python train.py --n_head=3 --n_kv_head=3 --head_dim=32 --vocab_size=747 --activation="gelu" --norm_place="pre" --norm_eps=1e-05 --positions="learned" --attn_scale=0.177 --parallel_block=false --optimizer="muon_variant" --schedule="wsd" --batch_tokens=16384 --dataset="wikipedia_en"
Each number is 128 + 32 x the weight over its row's rms, rounded and kept within 0 to 255. Layers, rows and columns count from 0. Numbers have three digits each. The size before them is the row's rms in percent of the matrix's.

# layer 6 attention key, 96x96, rms 0.122, rows 40-80, columns 0-95
098:091149096086104081083152135110163179142132116171150113147158104178132078117100119134139165127152127129119164094153115135123166159096167222142128088174095108107123180110114126154114138088161184114107128078154163110137159084126135101165068129085190136124195134112085126077101095193137073132
093:126068078126154122099139137209105170172124099125126102140086157195149170099178105099094122183119182083143180144087120114142098128080099085127103079093097129101127184112176133106110109153113130106094192114175091146138157118113099158155108162155144186109101124204125103149098147140118147106
094:144107141124071123175126108174119175121155107112151140127088122150164147141106124183186055118050174157108109135135073087129104098117117131138174114148126136085043106135111123104136095153139105091101177105071163180136119122164180126151178127087121081174161145138104164177087141076126151141
086:119133155176106158087139071127100104141181150114074169168108112110124125147125104172140132147155121071140174122126123094161134107102188119139152036080152100141194091096113137146088139098139133065165112115130150154098138153118130177224130133119125072067139157117131119191116137142179110151
118:137087142138176140084134087147112107176088127077157155167207157116122118145100141166112077142125112136130189108132125182112143063113139120066137149111163109091168177152093158193190132124115085122156110152102125082174104113135188124121131090122148139134151115105107106076196138086185087136
098:124090069155137108073140160149110103137124148095126142157183175138125140089137034170121157092145079129122174112125125155171110132149144177134147141136124106193108123117091099144173131144097097113148071123153104155133189129100142179123056157088158104151117042124100124127051144098089149130
091:149122128145175176168088122138167094122155108119177145085094132111146031174048102119135175134134142175128091086097115103139080091099119128097136165162106175127133111169146084085105120122137139108168191139194177095140125156142136070101131164134132075130154159091149147110152121089175160102
085:144128094099109092116139084150149159086121164122100120084113169073106122122110098182113124105167145153169144118163160183107153140173111123138073119139159122126149086191147198166145060148078152084128067125152153147151151175118157090097150146178125158109107162154117137127062159146122046090
093:161144148173126179122104144155126094144131144163131144121122204108086139102131137108140112185165041132128166114140114182078142109191118124093075167132111102147182134078117107137208124175108124073077136088104095111106116081132121123098184129166166130150154169137062139093138145113139080118
094:101123140156130143115156059081109098085117142120139108186108136117132113100130115065195173053159153094142126131163122098133066123170115132106152112122114169105107177115088105140115171159094220168119117163132104131128123141173130105149206206158109170145142087136138098156095113133074148130
089:102148064183107143115091119127134106127173112082155164089102156149069120093143177155111113148155170157144106163110099184129156135064101123185085093160170108139085125104155131145145153042131109147129170110094138155106134083057105139102095157197133137170151077110128060124137142132154118132
095:084079145063166110169163090128089116186098138148125132093132133156129208127128127113149093169166125114106133109111163094072068131142131197125128172106105127104140081051115136159081120148096162142041131162122181178155144098171133186125131104162149154166130134131133172123113164119136112148
110:133100122036152126147175130146130101112115147114123097142097143156053071126122130135138106120104137123105183122118142102134136112132104096075122146177167116123113119118157143141176076161243110126129122112151074105111111102139110114178079101045197109161135128131164163122133131184185160145
087:141126175152127171114107186161178106137084124131163132099167166103158140099152050144107174130121141141047114138188108128087132116107154115101140167072078140149141144129085165123121123096089119129137130175083118043150166125091111091123039165164132116172139094176115131144129120186141130130
093:125124078095178142138122079114131106054156135140115096139086110121116155161135118076102156130088122121110187156137138102131155100153123169127099096122125167135111073088131127119078174123130080097124116179118144170152140179101154061164182112109171172188050121140136149152129155141148178040
101:135189128127136143137118101117090123159164125130118142105089106118176090094140110101089139080089139141180068158093133148110158164146123133091175136141062125086059111172130158130152151097132134088154111132107117151077107154184108157099118130079125173167150175081138143133052184149101203185
103:161131145110063143117133093139130109159165226151100144148161126081136126144132100132205142097131103069108142141116125179085096167123116131128143113091146145154126117162165166152093150165122109195088091050150163153099097167134117082131108180057081163143166097140149115100124135108085168120
088:105103116106161103137075121168088162154106187115093146137176166102125162189189119094110121120172157102083120041167154195152146140113113091100085095089104121138103082087083165136167154128090200129104120121109119152100117172149138131119144155097134106087134154105149195088169155141137160139
112:193123161208138127062098133120179131145168145160135143117184120109134184121157134162106118149129072095154125150107128144115117123144126167130135157098078073096173063113086108143078128097101119128113095114093129140151069180146115102106071158129113092145171108152169130074117189130192098170
091:115121165094122140164074160118192111066135116126106156108112139173114124085125168137098117074157121110147154154146137083157149079047071104088111165149208151228159125117107123151124110128099142092086149116143137103072137124145124142187043152151108135134128166140145152100110149123147107155
119:133193150118135108124150098203103150103120116172134132116064099182117106112115125123098094085034213181094080127103136110125112087170126114169155114156129132130123147131119054081118123065149110124132149150143103146120140149177132098161170109135126123152088151117181122131131127153043178134
101:154101127118115164121110170075118129080148135166118131143099133129137112116112109155107119111086153115136145152161101109095077193150192101108197091166129138133142139149147149121097160132094128097127124137138129185128105119173117142121109109104098146203145090126158200051133115209041139045
089:203060116084086121108100162082111095133134125137117102088173128133103096149137094142127099196127082112115143119123080141158114107116072109143137132117168115118143090166160110160157131061092219139156114067132096199104179115107157127145153147126180175102098127185103158162167120104112126139
096:174144144108166132143114115143122155119158142116077158072084145073166173108129118118149116116073100116117078103115155084178114101101170139113131113115162175124072069057122147105136167167155101153171141131164151107143127084135141085194144114147121197125095144110075105096218108126092167148
097:167127121104131160096111114092129150186173142163080119114125089134133104155119165107088128077067145130196117074159124106120175100075106099143175146110106137169155143156185148095062111187122118057087120135132095126110180151088120127094141133117136142139193107178192150093111124149094148072
096:147097152143114162102104144088121138134146180086113084095166129116120172155081113186162110110138072103132136131147105092111111113138155147101123192132183129161126058111109113085155126085144179164151076077118171136116140118134150096161073193142170154104127141071124126071177102043151157141
116:092117167152101131147117152125101166155149086029133111085105156112130158140111109138105182127097180104132118186149146112110099170140127118158068143105176146126135126117069187105122146171059166174153106151110193112170113105108142101125135111189127154103123151062062135120155097152155079155
103:137112183075177107173102131067131123143116157123111098175206113102102124099163104164132137112135072144155097138172138132181085105126136126087137083070125137169128131156091098153179109085148174131113169151121123176108137126147165106097050172168109110159079163085108121132172141131108104198
086:164139087174123131162098120155103128088143105076154139105096153113087120136137155133155153085080146112076132072114101164147088078120132121123124071098125091120150185086079185137195147181164093125173141167108176124097171114097130169143131109154143205112091104123100192074147131079134151144
101:146166060176198057154148126100117139067117111094095145099085102112156120154160148125140109098111177173135105158113129151142089141142092118155066122120145166192104150100122090125117152124155137104121155121162139145151056108138084125142129056077107149153136120114195116111109124163158220117
099:111113110113124116124121104045124112167101106153165096158088106148177156119152177124101129093105115200163137129156109155069137180181097080149184115194092074118090135094145080087100127141150149102140124163128144077131108166121167185151098097099162121131189153125175100140126182104162115160
097:150138189205187113102128166111076113142132173147124134145149186139137169126123101086094161144110104112095082145038125181133156099175088109087076150144112134125111157140124101139125157090118123096172136130129121126123146108144139189096121162146163163147137202029116096085138141121090131105
091:139085166173123130116095072168127117143127120121088149104190142143100161132050152181132151164134090175073166136147128183151084109134157149126066118147142134134152141036110071106110119164123082104080109141114146112140189151170129154136129161150155082076109138125173136185153143125133088177
090:141114107121118107130100109120117123131162127123130158091169155190149099134122115140165077155147136109100148092107167135160121138090131093122146079113137199133133167123165188101201127111127120063138133149156099136071155096089089117093082208184104153146199101145052075095083083115128130106
083:156120117090138083158154118153176164140121168156122102104153118137151178109120122129071081154082129151064161163136143158057134142148165113111136103085155129123094149181178190138137093049132072148106128159099124095094104201145110211103119111093127137176147115153137109137141112152091102069
093:150087138142131079152077141121083124107111116090059117134101125216115130066127180151167141107166103100129166139121118117118094108131167117087104152156120190137056125163153079076167075131168124152150110119109167154114160100147136182185096063099170121120128119106102159087136168164148089140
095:151094209161128166071172105135064198132155091148157110121125138143088225142087127148137108164142136105128123118120146144109092141136141122173101133114103180134154117123090149146131111026148168186109135112144089144090158113090159122098156098161151115121097170092130119079106131126183177124
088:069090133167096099164113113124090098129131137093122104138113110180111140176151089152142147118120092129139119105175052083082154079137180111128104120147153131226162059127135173129159143142129103178189164174087164135107100086134155140116146173109096108093086136135090101092095161168120085123
095:124148125124135130131108066108199113146121127136172126110123117164110109104145174118142128180203087128145093122155121157089084157152169166119121167080083128188171146145146113063133170119029174089077127142058094091113168153146121133072150142157160133116125143151120148068110144094119099136
094:156185118156127114143127140104172122101152073102106139178089132101138101165113159165135126114091123142092207166110134069123103048119121091172123148165116106132136151082181116126108198118210133105058133119166105071129122132177114119171136093193129120101140119113139118178146153181114137104
102:117125120123128129077141164111055128135152110159134137106172188106155105112182117112118131160089089125142201085141152087149199156106148151112175170103098134173111065166134106148113193097080144074109098110139106179185121111089202093099164150097123157158099157101156125090110102120112113137
# layer 6 attention query, 96x96, rms 0.122, rows 41-80, columns 0-95
106:055092147142178117104079147041129113165100136086106151096093087178100113148164066116128102090155120142112153210119119134134137139154095144087138154128104120114167188103133168155139106217136098072139115164101118131170155137101089110097142129083155152121133079134136129126163091176149084125
097:082117090134110145231114147114116174146163163105147187132098137122171124161134101110122161146128138155150091098068166107160036121156122104142157155136170145127061120117095116057149117102101115115142140137064122153135105141094155162103128121090150114155130070203089138159140094095184116136
089:144104105106029078106157069128129106167126112125097077138167081098153151133158074122147101092115129132168143148142126177205155155116145056131175111135158161136118176143076176141153061110123117120132131139118123114169083131094173147119128105129136149130130090044195126130164095126134150107
105:155099115158203125149137185148092090098084140153153128135156120138129140148098166149136147151150192090101187089155129072138185069089091152062133113134125097108098140182141167193086135117097127112154089110150067134156093103122106130153125125140162170159110130100069116137189110163149069130
089:140126071089183111068108127113112152090134140086137139144130148180175105105149092129136079139097068132085150087164159142128129068133159157120128141166148128125168096120182118144096086177136070044089126106158104200110129132140201122154064156118138101140125116126175146175106147105094145089
090:097094131185164121088102083093057170110169082119176118098095135148096141157129066122167073102128127127078158133100166156164152078105112117119109070164123153137166110172118153110115104087170176183162113166183122155130151174136149117168080150111090104139090133087135174135127074139174139116
095:111131111135092149141109126103146154091167144091097138145064163078151120155141172130154158078116152151178134112080167086107117173137152119208142104158108135130140142097136142079107080102146134092169078162160216141164181142159068130064159105127140113160121140094128204143110169086157126114
106:132116158109169126088076152129139113171104133140084147127156076126152143065129143080089115159142056190117105140129098133103145140189114115082038191157115088132202111120139132166142100128082118135122107159103087108097093095093138119190161124134168090141140144140107137121196162154117168168
104:154118149150162166082131108109150106138144131092141134167075126085102142126126146041166150102169156157139123110163092116140152141180132108105109095081119129132141132121115079135038148120092150132129146113155149130098111170153162122119190139148185058116168079168142140196135076072112052154
090:117162127123096143095062126112205150055159147168101151137111135120131053151112164122102145127141189096102104115139141169134191113141146130107103109186191125158148152150122084125088158068162175144197189141102136086146127126071145096124119151124165131139138065095109094119140087145133107090
099:156127150081078085131141098182165127077124112099065104158094166186095103124128145082040157097174121115161107124078146115090026135183123139158165132137169151141127119123146139167115134169073150150123127165093146161125122092116131111120178131112111172109101104133104203088107130125109150129
091:044151131084123199148116120132136121146098144156143090186071074173135140151110134164145066169149111118147161128137132148121141118106123060095145089146186106179091138158157146123182074114140110131164122102164066160096131139155093136163127118072172051110124132120098165109116097165168152136
089:127181177098049162100113091162115112155169152104126090124115141132115094146094047137114126078075146125095140134165167148135106140107072174120118122099136180153156162082179129108087158126117093125136184135159150044121165139105115117201174111148091150188110144159112164141090155123144145127
090:136088116158091175119100141124115145093159089123146123193166128146146097088161125118050155104142146112131192096158124125093136140102142124116129132108131103089109074207094106167081135157195067099122164107177133147214145140096114151186111101146137183172144158123145064114137122109085138128
101:099109151149128164097107130203088090127190096107114124116156119078146203089093155155091160081118145115136097150141165134131180214144106129127124106091143122118084078164193115110094140124122139173128139109086106118104134181131181131115063150103149156136119158068104103103132181191161126133
094:074158134093166135115168167114147120138161147112168132093110173146078077138184092132144127069129099130095129134084096171137168154150141118090158117136157159122136109075133124078085116162150076145095080085162186101109077157055123090178134145110118177101110131144132155124087100218125155152
092:145142185124139149088134137111091157116100161128104109161134201107078158160108081145121113110126120104089109117179135131160119154125146082100160144129060111150110048129082112112146187173091211096163100182120085133095092142108157121108148133073105102110129112128155199170156130065158123100
101:165166121175116145108159143062167165155092089119089108136085107147162163122136076102078098141111099189106138135132178125155198136187067132168159127101118072111069111126118127172147130109090187198106163124153170107085125111113150105120139156116177083093132135167136157140146151081158103112
089:070169151092170166150159108115114037109133125143151183125100121145149151158142119115094129092192172183139181130113147141119105067137129112121109158124183129193127127101185139086106134119100106104090153142138095128112131058017117133140107142130174148112130131131169143140114154073108112172
114:085101183120134110089189120189116127132136121100143088157085108120092034120118113192146095118106073169133144135111116150103139172135117148163134136158117113092105191089147119115159085110136121099103159204189154118181109122175119156135111114114161149200108146099154082098122160126120147060
093:150105105112131139108137124104110106126073102146129148168210141150119135127128136105114133118111149055124089136061168179133150128060113109160118127147087129088157147143126154166119124107137040154151135118151093140146126166088153135134115121135143090201074071171101233108115165172128123073
098:107138105125125121120161117070121151095146156161093141142117189154131139123078133092092082125074172175172065134131119099186098158110136110156137138138152093103144091122189141060178113097112175095120086091183136099140141124156113189144204140131169131080063145159132128143191121134126100087
105:174126138152079135096156131095168153089152109112131144136095167090167148121159083146134127157099091152155109104075106065089169131123161165215123116095157151144178160092144135111181130166112128111181149108123156106142094123107141178172131087121076076138066096107057137129190152131121075108
100:075156103129169161112153078104168178076132130110136134095101120107160109197122135112092144100103177098086091157104133077123138107127182062127144148120171124168160159062148114084077104179168087120078174126144156109059119131111098098143190130167132129144105114168148172106186107137130139138
088:150165144125096126148161090063070083064095170112157144116108137128075124118073174160149121076163146130162090138117063156155161172159099117126169155143113135097085146145155149070090101082144128118089079163126147130171152105149181119127165147142093107072117100123192101106162077163151147144
100:118149237099119140116151141190071106092143099123108155097077134065156126096136118173130178070108124105169093142123157051153145197174131112160111130168094146132131128105108146125086136133134139203092160148089138147116142148117151101131201126156127106147143173127087130090149087107147104107
110:149097136138134131142113110135136159118113190143133099144190067105146129097152099160150124072152067153155137156170133143153109091182125053102097070151131141095096111135085128147115108071165199096080153107129134140047128160142141132107129130092175105126092144166133121139174123126134120235
097:183137127126133156089035135178120139107092092123133146137111135093136178093095123077117109095151160131087119157104132116185182085121094118142125104151137170147147070121113220137149110147146132088143137089165160186180133147076141144095118144161172123128034092112124124078110138113144096157
090:107120165102137149090119144096125082120133186128171155135161124120193113188146171147163090160119107119140122101149109156122150130113119078073109076124100075159167134209150081139158120133130139115119127156153113129112068090078153162091102088035121140131185099090181123110139171097064141138
083:140161164145071109089125130144050094105136111170139128160153134143091132129169180080125160141120101179130096116067141130094140083121103149015150093060156125166132145137132115120156131163116125131150160124153117084138167122163124192099093162084165135117122168146192067158137178133120124107
112:111127145128184059096090148135137092096172158093102116170159118137115159116131159131107087144163106163105178122139093132137113087087130096050116095151111133139108085129196177229089116099121143093121095193136123126165179124117080150113134116140200148191131106123111128126137111155116165079
100:149078153185153120117132084103106135107170082099096138101147152167080164114139095117118085155130074124179133075177123087131136118091159138170162120112080083157097086131118058142161088114119161152088123156113096114149144163160170116096140131127139151057088100134189170168147118116197087172
104:137104093125152134133119133152088144134171146180142084144113148152107112136102118197094054146171198107172089121078097126202114124112161100121116095164150115104123160123172114047164155118132129098164162148159118077073125087122176165091183136139125085135183160101101101121138081094131091139
086:168117107120158130197130141123098117072083102141153069117115103155106077149113175139129125112157109078149121118130166152151084070110103156122126075138168194122084152143156113129138091156165116149144189070075112135157164174137095148096107111162118134094182039177105163135128082177136126121
092:054081139070174095171155147155086079080071139142137102116163140154146141082129207144186069123123154133162125119070092150104132115108204141063108119195116163115073135169177119115124128159111142123131100113112084162129112121154127095105134119127177131155096166111135126091155126156089135137
104:130132134163106104087136140153170108091098094173113124090094108121080131101141106166194119126161167087102098150103146151122103145125167161153085126152149115133118146170152212094109081143100114136101129141170121067132073134118142114117118153165125115219114050070109116097098131108225105140
095:112111128109089135134126105107131081080128114157151090158221138088134163134190106104115126137140132154109116180176077143098172108083163079139126156146101127169150165109103187123107122200096111132185159097154101133126148130160106167129110121076124140049136082081107077117124084146192096113
108:164143074149140116074090133167141142124084057083108161126149191101045102125079141148147174087092109151163080163163125096139073128105161113163142145126127146173119157101083112168133126119078162141084105129109075128156136152113100117116125121152121145154200159081183111102175153151076116154
096:077171141108135137180152081157175073133088130084130092110141175132140056124119130119122082137139156137117172109096117080160092055097074127202112150112096092144149178139116164140113149114132115113070148155150118109150191038131137069156140121172133144135150123095131071145093136155108128150
092:128148098138081111068123078120085150121133094156076101133141138098149130117112098140111126150091153138193139130207203120118160205120131171149178138090081113163129131143101121093068172147033112109115145143112123163100116110166127116108160105171177122116127139122176170124077085088141103101
# layer 6 attention value, 96x96, rms 0.115, rows 32-63, columns 0-95
105:088148130091120133083111100102069139167140128167157099126069132145181157131090124127161151101226135137080097141161174189149074127082146141162126132133118069149082125094143184162137066119150159078144145131102133146147098156130143086166129119172130113126163115111079145115132119088127161040
111:182081154136116139060107101110156111174092126143093121094156130115162095119055141123083113082146168142135141097089118111163167212114106100117135094157111092129111080206169148136163204150148121147131155152126146151161097113146130116089158102137105080110139137184130155143072185144178113089
106:227164098138102085119122121136089164051113096125124152169094151095152146154093143105135129134167114138144174134124159164155162122146145146126120136132160195150101101155105103084126096132087127136105118099132097164196108163155149137065129112075099094169145112189176074169113059167144096108
106:148117129102161061094114114145179121085069104102145143123120132202101130157123125082128162124160094125165091134152125134136096096086143142216163075133153106126104097131170114189101188148116076115076128133123132137153116089115143085189121182126144093170128118155082130121113104153200169186
113:156139180090132128128121118149189136116131135135145104121164103098124113131123086173113108212178107126107132115112163163104090139139083174130144167186089058170134197150132090111141125136095081170128159127123159110096173104115101104108155156127092139073049139145124094167182141120117186058
101:100149162058087144084099154167132064140126130106157123174126101050131158104138095111145125104082152150190115157120106137126163126153148143111130095174130132144171125119134113162067110143109128159088180142058120124202141093134131080133171106138169118104127088150146180086211085157137089115
100:066075123125128180164116192101176123060158157134110116084088077116147123085112162163118194146152138111131075118149138108112148105060112103133193105153185103175102126122118120142136072178161118172118115143076109178132142143185121124098107145112152064089158140117138113134105176158137115096
110:121174106134081095093176127149172152119133134144104098137113125102152119177140134124140103130144133076051166111139154156124115066122128162142151119203117054133114170153136195140148119111127141105099153143141183116069134196138108145148130144118125128099123062112172149180093096046154087065
104:052129103162171104117092143110154083120156169090175079147141136150147116148078122098124135122084149163109113080127213121141129151124107117108075146164189117119155180091113085188112142093099136119112154109031193164105095085122143116145171175129160156136144082157153115104123148120145096140
101:090139155170138125091115175141072122174109125195123127136131105176153123085120132154105139099085065136102068118147147101140183122091114142151155071118149107088173143159066130145144112129131162132177147086106114104148155149099111096077164150176083129088071220183134170119145134105093158146
108:116126162106173056130098145064136127147065078086124095096144127152151102162150093127098043176166066101131151167152105116113175187095115117120159167145157164143127166098119178115154094108083102082128117161140153093123124133124097185192168088106138127102167111151083120173124121145145117156
109:138152080178103121116183091157101116106116146116149192107128140115132164139184151159165111134164105171122080124068102140144091162064104132154118130052136123072153139056199143105106131133184124133114122107078085090145110165137076143146127135086101161148163120201181118155124105097095114124
101:116093134101067134106086170133129100139090096182108105098087136125151087164121096058190107106089116089159172146111131178119055101074123132122166147129171114157182145145120086095170182168135054124098135161188162153142188124080137162115154134121109111114138160158157118135125103099163137156
098:134124142099112122111136156172147206138117110107138132146144129127081144122168167121168134112137209110100126173112215124132094160104088164137097149149115091119156087136088095105143101086151171135098148138138122089073071177078170133151156132147174116051179178204114107103095107127108107122
102:127084083095137138120114032166140088092192091087138152132115100069127188132165102097145164137070140129134095089101158150138127134168111079109185118181142100112088146149125170131096102153084161103152119129199187187152110157126095195119152156109127133144162177124108111107136096130130120138
102:127132106127133159142153104149182137163139134093157095144112152109109099092173183110041092132125097051056095121112150061111131165107136115112122080208183122135126090149191108124092075116184118139143088090145121115187141156135126134119165148128188162116179143092103144125111141122090143109
122:124144121187135137095156136131151111145138164091138138110066169144059201050141126159148141141154135117130089144139154133119116202112147142119185143127116141126118109100115093136133190136073140088169112165092103126149076114132096039120136102179123083126074149129168061154185100149136092137
109:052186058095123221127127111187070146129097156146167118126116183131141169094113152103070144134159122132070071157075107137125122114097148148176116131076093178099104117171106114147135158103085128110153120190141124144118157103129155062118184120100145162125120154127119102136105145164133126148
107:074095155121138142172121109160157085131147127121158084156066098125129144142098115159093062090156200098156074157157143144077098184150156165132145046089132161118114062109130132102103183118138161074157145123141151105110113087123133160085158165136122133149153125130136095073153163123113207142
099:115113148123164123115083157150149044135146169151097125125149038195076176150171133122145136125187168181101138087085092108091145119113169168185071116164133096118125128109095135088140145096111134147117103071119105104123120109153091140148121172150143170159099145087151126151109088202155089143
113:133161139139061095115087134120200206120124084184156085146152156150105150152116140110134073111142169175145132081071106099146143105065194072114183123122147111126138169136127117091117094146122115123143096153133220124123144101099135177113100061109068114098134125109135134160151103147111161148
107:095148123086109118134086114144166096112146162189107184113135161119030156103123066175114129093129134181065169089179133115133144166129161177146154153102129158084148078103127096149141057163097167118148142158152075119154175152069136151141136106135081134130139095139109071104142125085113152130
097:095081105109139156152155079062127133090086105117145104143127077181117144112131120123102022093099172113150146101120112085135114125138162068145152105155127153126112152163155122137144174136089140203122134140092115201156193102154143119127116139162144176162132207076145108070149137160144130129
105:157173125165089177136137121155067106168119137112165099118142118112110146125149126136152103065126163145141139123179185119145126130109067104124179165057138115179070112181138122138112095078101127190164217120158124205096082097152132125106086103121119116181128140113129121126106120100183082145
114:172122181120122151112097182121110087116079112115128143138139140123105114158044104104138109139108151160090106132089169096152138132116168098088101132104169182121105123155103117193115091112153143115145133091205071126148081095184129129200175132123143148091058111081172120140151191144125130185
115:109159090085142111169130176098092107180125090156150137129140094167149112144128163115114085137138122167088147133114221152091157130139080114129156085091144129143122097125147080132069149125149128140179111223116075173101068098111136168105150149114186122104077123064089181125107160112103112136
103:202099109106115111142175154123137175118070150176144130074129060180136151091137078115164104178139115159081089147073109161102193153137064108077112104126136135164086115115119088113162155119117147089109137153120139131112142137145131122141087145158135190111146099138100156168085091134219147160
101:156184078134097161170061133125126161153091170153071078158136159190167154187147105202173108127167159092140122113126141112115133092132144124136122126184152107149105121136124089170149144138102090107108119100160111139113176161103085123112095067059071148082091117171148176093136142112160110140
113:180135108122036147097121090129155106183111146108128201111123168188106116168112142125161129096156079166155161171141106136132188113131115163104101126124139122157069177087151122142160080109140117152163111150104171076063128167095148072155130154104095136098143103116143096172113151080121113062
108:149085076150114171144058155090159149145120113138187155152149121191134082127104077132041162135132140096133124156104153133112079151139138137103144157070104122175104113125149133129157126149156136130115130100114174147060107174168096191179061125152136084108106177128128172143158122127154103055
097:137158083162093132070113055125117132124069163129051090157176071127172120147108141104117129134131129168140122115107122096071149124127151178105142150115160118183129160154138128094186150122152123124093116145131135161150124127164152149148092133193076063139093177157056136148209102147158159143
090:160087170094116145178130163074088070073101106127104138165106160116148196146134117144152155085086110118090101121055131131154142144127124148085115179099145124139158103205150189097097128125146154105152129160104175143124127125075108050120148121099151157146119113129084159173139199183113102139
# layer 6 attention output (transposed), 96x96, rms 0.199, rows 32-63, columns 0-95
100:183114145160145109139122148104166149100131122087150170143127168133134100130154185124114136134159187095140116076110093103083116122165129110062171134141156109097131064110113154091150105133171185150142138115155129192154116089151139193077146102068082170144076093073117154114117123078107077196
106:031185152145128126126148122168143108121192107132125156139055129087177089132124122094112199150142121101159117122099160107099093113141107156130114148104141131118121161178147158122082134130158123145082119111115139163112131110130126150111195154158097115154128110116073128107166043116047182200
105:117147170140135148102139107121209112160091112130139138156133137089076135095175150099129113110128096099155074152173132120123107193084133126160152175120090129094163110103178123139087162137058134162145069116097192106072142087100160115133189155181112088065171116122119150098161159076144101141
103:142128111198180193127094139127112156118123100080186085120082084101120116102109078119142121084081203110144099125107111134180113191129152149151175149108136115074164148171139133067157150193160125142121137123136169115102107147121150090081152171108067132114134074138133103121133126136110194079
106:103101119135085088165135133157064135150128083110105113109203127117116154106184172140126203160126153157137115166089117125166075071154172117152087115052165196115089095116120107177147151130135169081142122128096106093160103133125065109108135109091150139136178100185148144146112109096126125184
104:148122072135104054104158080155096204226149141140126140115062150154101093176145117172106160134095121137131122123158165113207081130148122083135136135167111068091099090121132163132184120109140096133115099163139119162071119101147070185092162107133111118144146138123155108106127139102159157137
106:166132121123144103067153082126103096130130112145160135116123167067114119167081133082155141151141217169072102137157069129091096155175112097168093116106142134080153131123048178096144166102121192109101111151107193134160087117072132126141129096144106131167088138131166176159171128118149137159
101:143051191118152136125137147148070156125158151100145153144201118105116122048165099101119199130144130149140121100125128098121163149082151130118143161078140183150131091101109076120105096143101125140081114113084087178134106038108147168106159133129143163177114162126106066170145162114123148164
105:136057144097183145115134158096068163105209163132113093103099144109100134129120089160164173096131114101115130164080124179131071108104211119110126117184113127078105107124145139126187132186141166129124073115138156141135099196196162114096097106107117138133125162102118116101178084151110110111
098:113139104127129108131136146119168144163134094120101059117102201073133128166124143184162081147185155123136158110068093151116112135086118139031140106091141143146145174147180143136118115137062149083129101156131071181156067128142084164137134129134145148144132104125123067195139108182084134128
100:151141092156124144145122163072110161053078090150084145169133166140120155114118149051135156114132157083157166150121184103192135099092108113057053137080110133175107131097151152128102153123183165132103129165115150133079134149071175117080125128129126157126120163084118165115123172182119146108
094:111150067169159133136057170145169091182146118147186100133170070118094134141135148119153126172185111139095169152183105145126114097163149136092120106142140129138103160152102120113088059159103080141133130135153136093129136127083183144155119167136063128122073169129108071089105142106186063092
104:140148153125111145149153097114098128124199091092172168121114104096146109079069129116092119180172125121111098091093069102169092156156152132105162118056104093148067144069136067114107154141116138171098157131139116113099128157146107108148213147131124127186168142119159146138218142148168135107
097:129134175106140137109169113121092071128146098095120138112243164107196122137109118189085170117167111104161136122159134172165101111147122119130157159119145128186128180112107202103137131151095077105161123091100093116093130122133129140113149131138096169114100079030130086101093107145162097126
101:140125172140164142097145101151136156163134211116115086131095135135094133106105162185077085120187125138119127163144104119135154096118143095132035137109131135150183140120172077150131101130190183204115164088075088089135138074094136088152116134161171086128145116077118127090166098103111142123
104:117106139150210092023050146142148136058107116096086164116118164143147122163120123177139101176143151107147192140131120116165104101096155109149067146119108169101116142108058126110152097122124137107157145116064131180164149069129152124122135150155130109175097129165085150139117125174163120129
117:135103127094108130140108102154063153167124149138066120178114136125117073134126115145120118079131170126172148123107093174120107091168173100178166097144096138098145093199123154133076114093082059114110096118175180141151192163111149197147166183103113144166118112086127180122108116085140136086
108:142107142178124125139152126125112076125136114091085125129036074127119122132165112227157087125119171095166168082145157149132162120138118098087145094107145141177173112121146148101162121058117060107147177150163156109131160174099130154116133149169132088120097156126134121152159103027117140125
102:113110098179116155091160092083087124133108127138142140122083096131098071169085123137176146126151103119132172109083144115191119129175131102148155070172152138167153177183144144153139110096115149141112149127133126157188126133122096057119193113161173132077078121089135124113125092196122037102
102:118085037088103170153123103095107174104136154151163091098148163088174156180090120127113112142114168143109102177176140111229134110107136115118138096134126124152109107147107117099114140126151070155179106169140106086202146174123169145075130149096159087106076086157109137160146127125079131135
109:127114141111164163108095193091116053122140108117157145181126107124103135089087112109131142173112089162125120132134101110158091093103085197057107164126136104156164091105114110190133184131119145133059159123142073120077115140120148108143184174142182180147160114163164146113169097109136061135
101:186067102096123116174145141104139152178114105160110053114114109170202212115111133112119084081137110087168127142153113145170085117086098130132108081143128139139124154131115090133074074096176144141200124115146152158107097104164112158126177146131164158153164109151114174074123139100103072126
090:090132170136146131085117159160113113151121143180153137184008148155108108114122156153160117175084144095076122135117143093122149120121127142172123139080149149152129111135097136144185136045166155114206064157185123078130111115083123080108141152093177113125080113133110131128168113166119117112
106:131091181103153098167128078109194107141125183105111140105101115145145084146118086091125138147124105142118138142122097170070064162161101114109125144083068134197124140118166191149136091079137159156169088124122156124163192152098093145192153120093099166086157147171135071128155119114068126129
113:133094077134149092135060117085144132126162112140152160155070135189192133113130159119121109183141104094178086130109119133221095137121110137133141144143073116166133104131095150082138167112126093179139101185084165120178148192129133099126096078096096118142185125142095101171098105176091116129
108:102112184164060101102107090074137126064092155126113150106129122133124099096099173139176135141106184121165137108123134103104119094104090134092066226193116129109173194103113141128137122124147142164155123129214145119173123149157063178148115095155136137097115114146162087124132098150134157104
108:051138146200118128113109098072127103152141106166149100168131129128135145155192148129075159059129104147135150077122131131101141146162088157173128164135082136132148108114129147135133110187127090149154142132087104115107089150093131156103137110059102123089037155150191171150180174134079158115
101:091152211146130125175110184060106118128068137113186191099167068153140119132134145101117108106150095177113129128147108165131105101136146129110119107122098111136102114099110140080116183120083154126158105150135125136096107082140134086099147135146183148168111145127140047206145144082095200161
105:131116134181143166214167152121106139120146089127131130135223112105179150119194096062079141179048119137100121132107138130101103071062128114127140150093111118130145047150111130106081099139129078140142175167129175113109168128125132160120113078126126097132127142170118126132133102141187110141
102:126145199132130127122124122086129070100194156131151123104181104093159116123152152084143100157081119102116149119137120162074161098164133084140095113153170121145105113138143122071119133100146121167131097136124078096156108127113109105095170078114136189105174102094183188072096159185108226129
097:059117145109138124169155128161150088088180140142141151120130165147116095092104125150142115080142116121081122157114142090171160138137123134050118078092127161028142117146164149128089095105136126166122142121086146104123147189116110125094229071125163166137179115155201082137129136154102131126
091:104154148155130186095109139163190138092147133123160093083084128084172162132104157050057104130134147117136149116147137144213103099120179141139128111158126166139123104077116105163152156053135098084096111148101139166085144153160107161162099123098086122102147184097162100198122087107142113119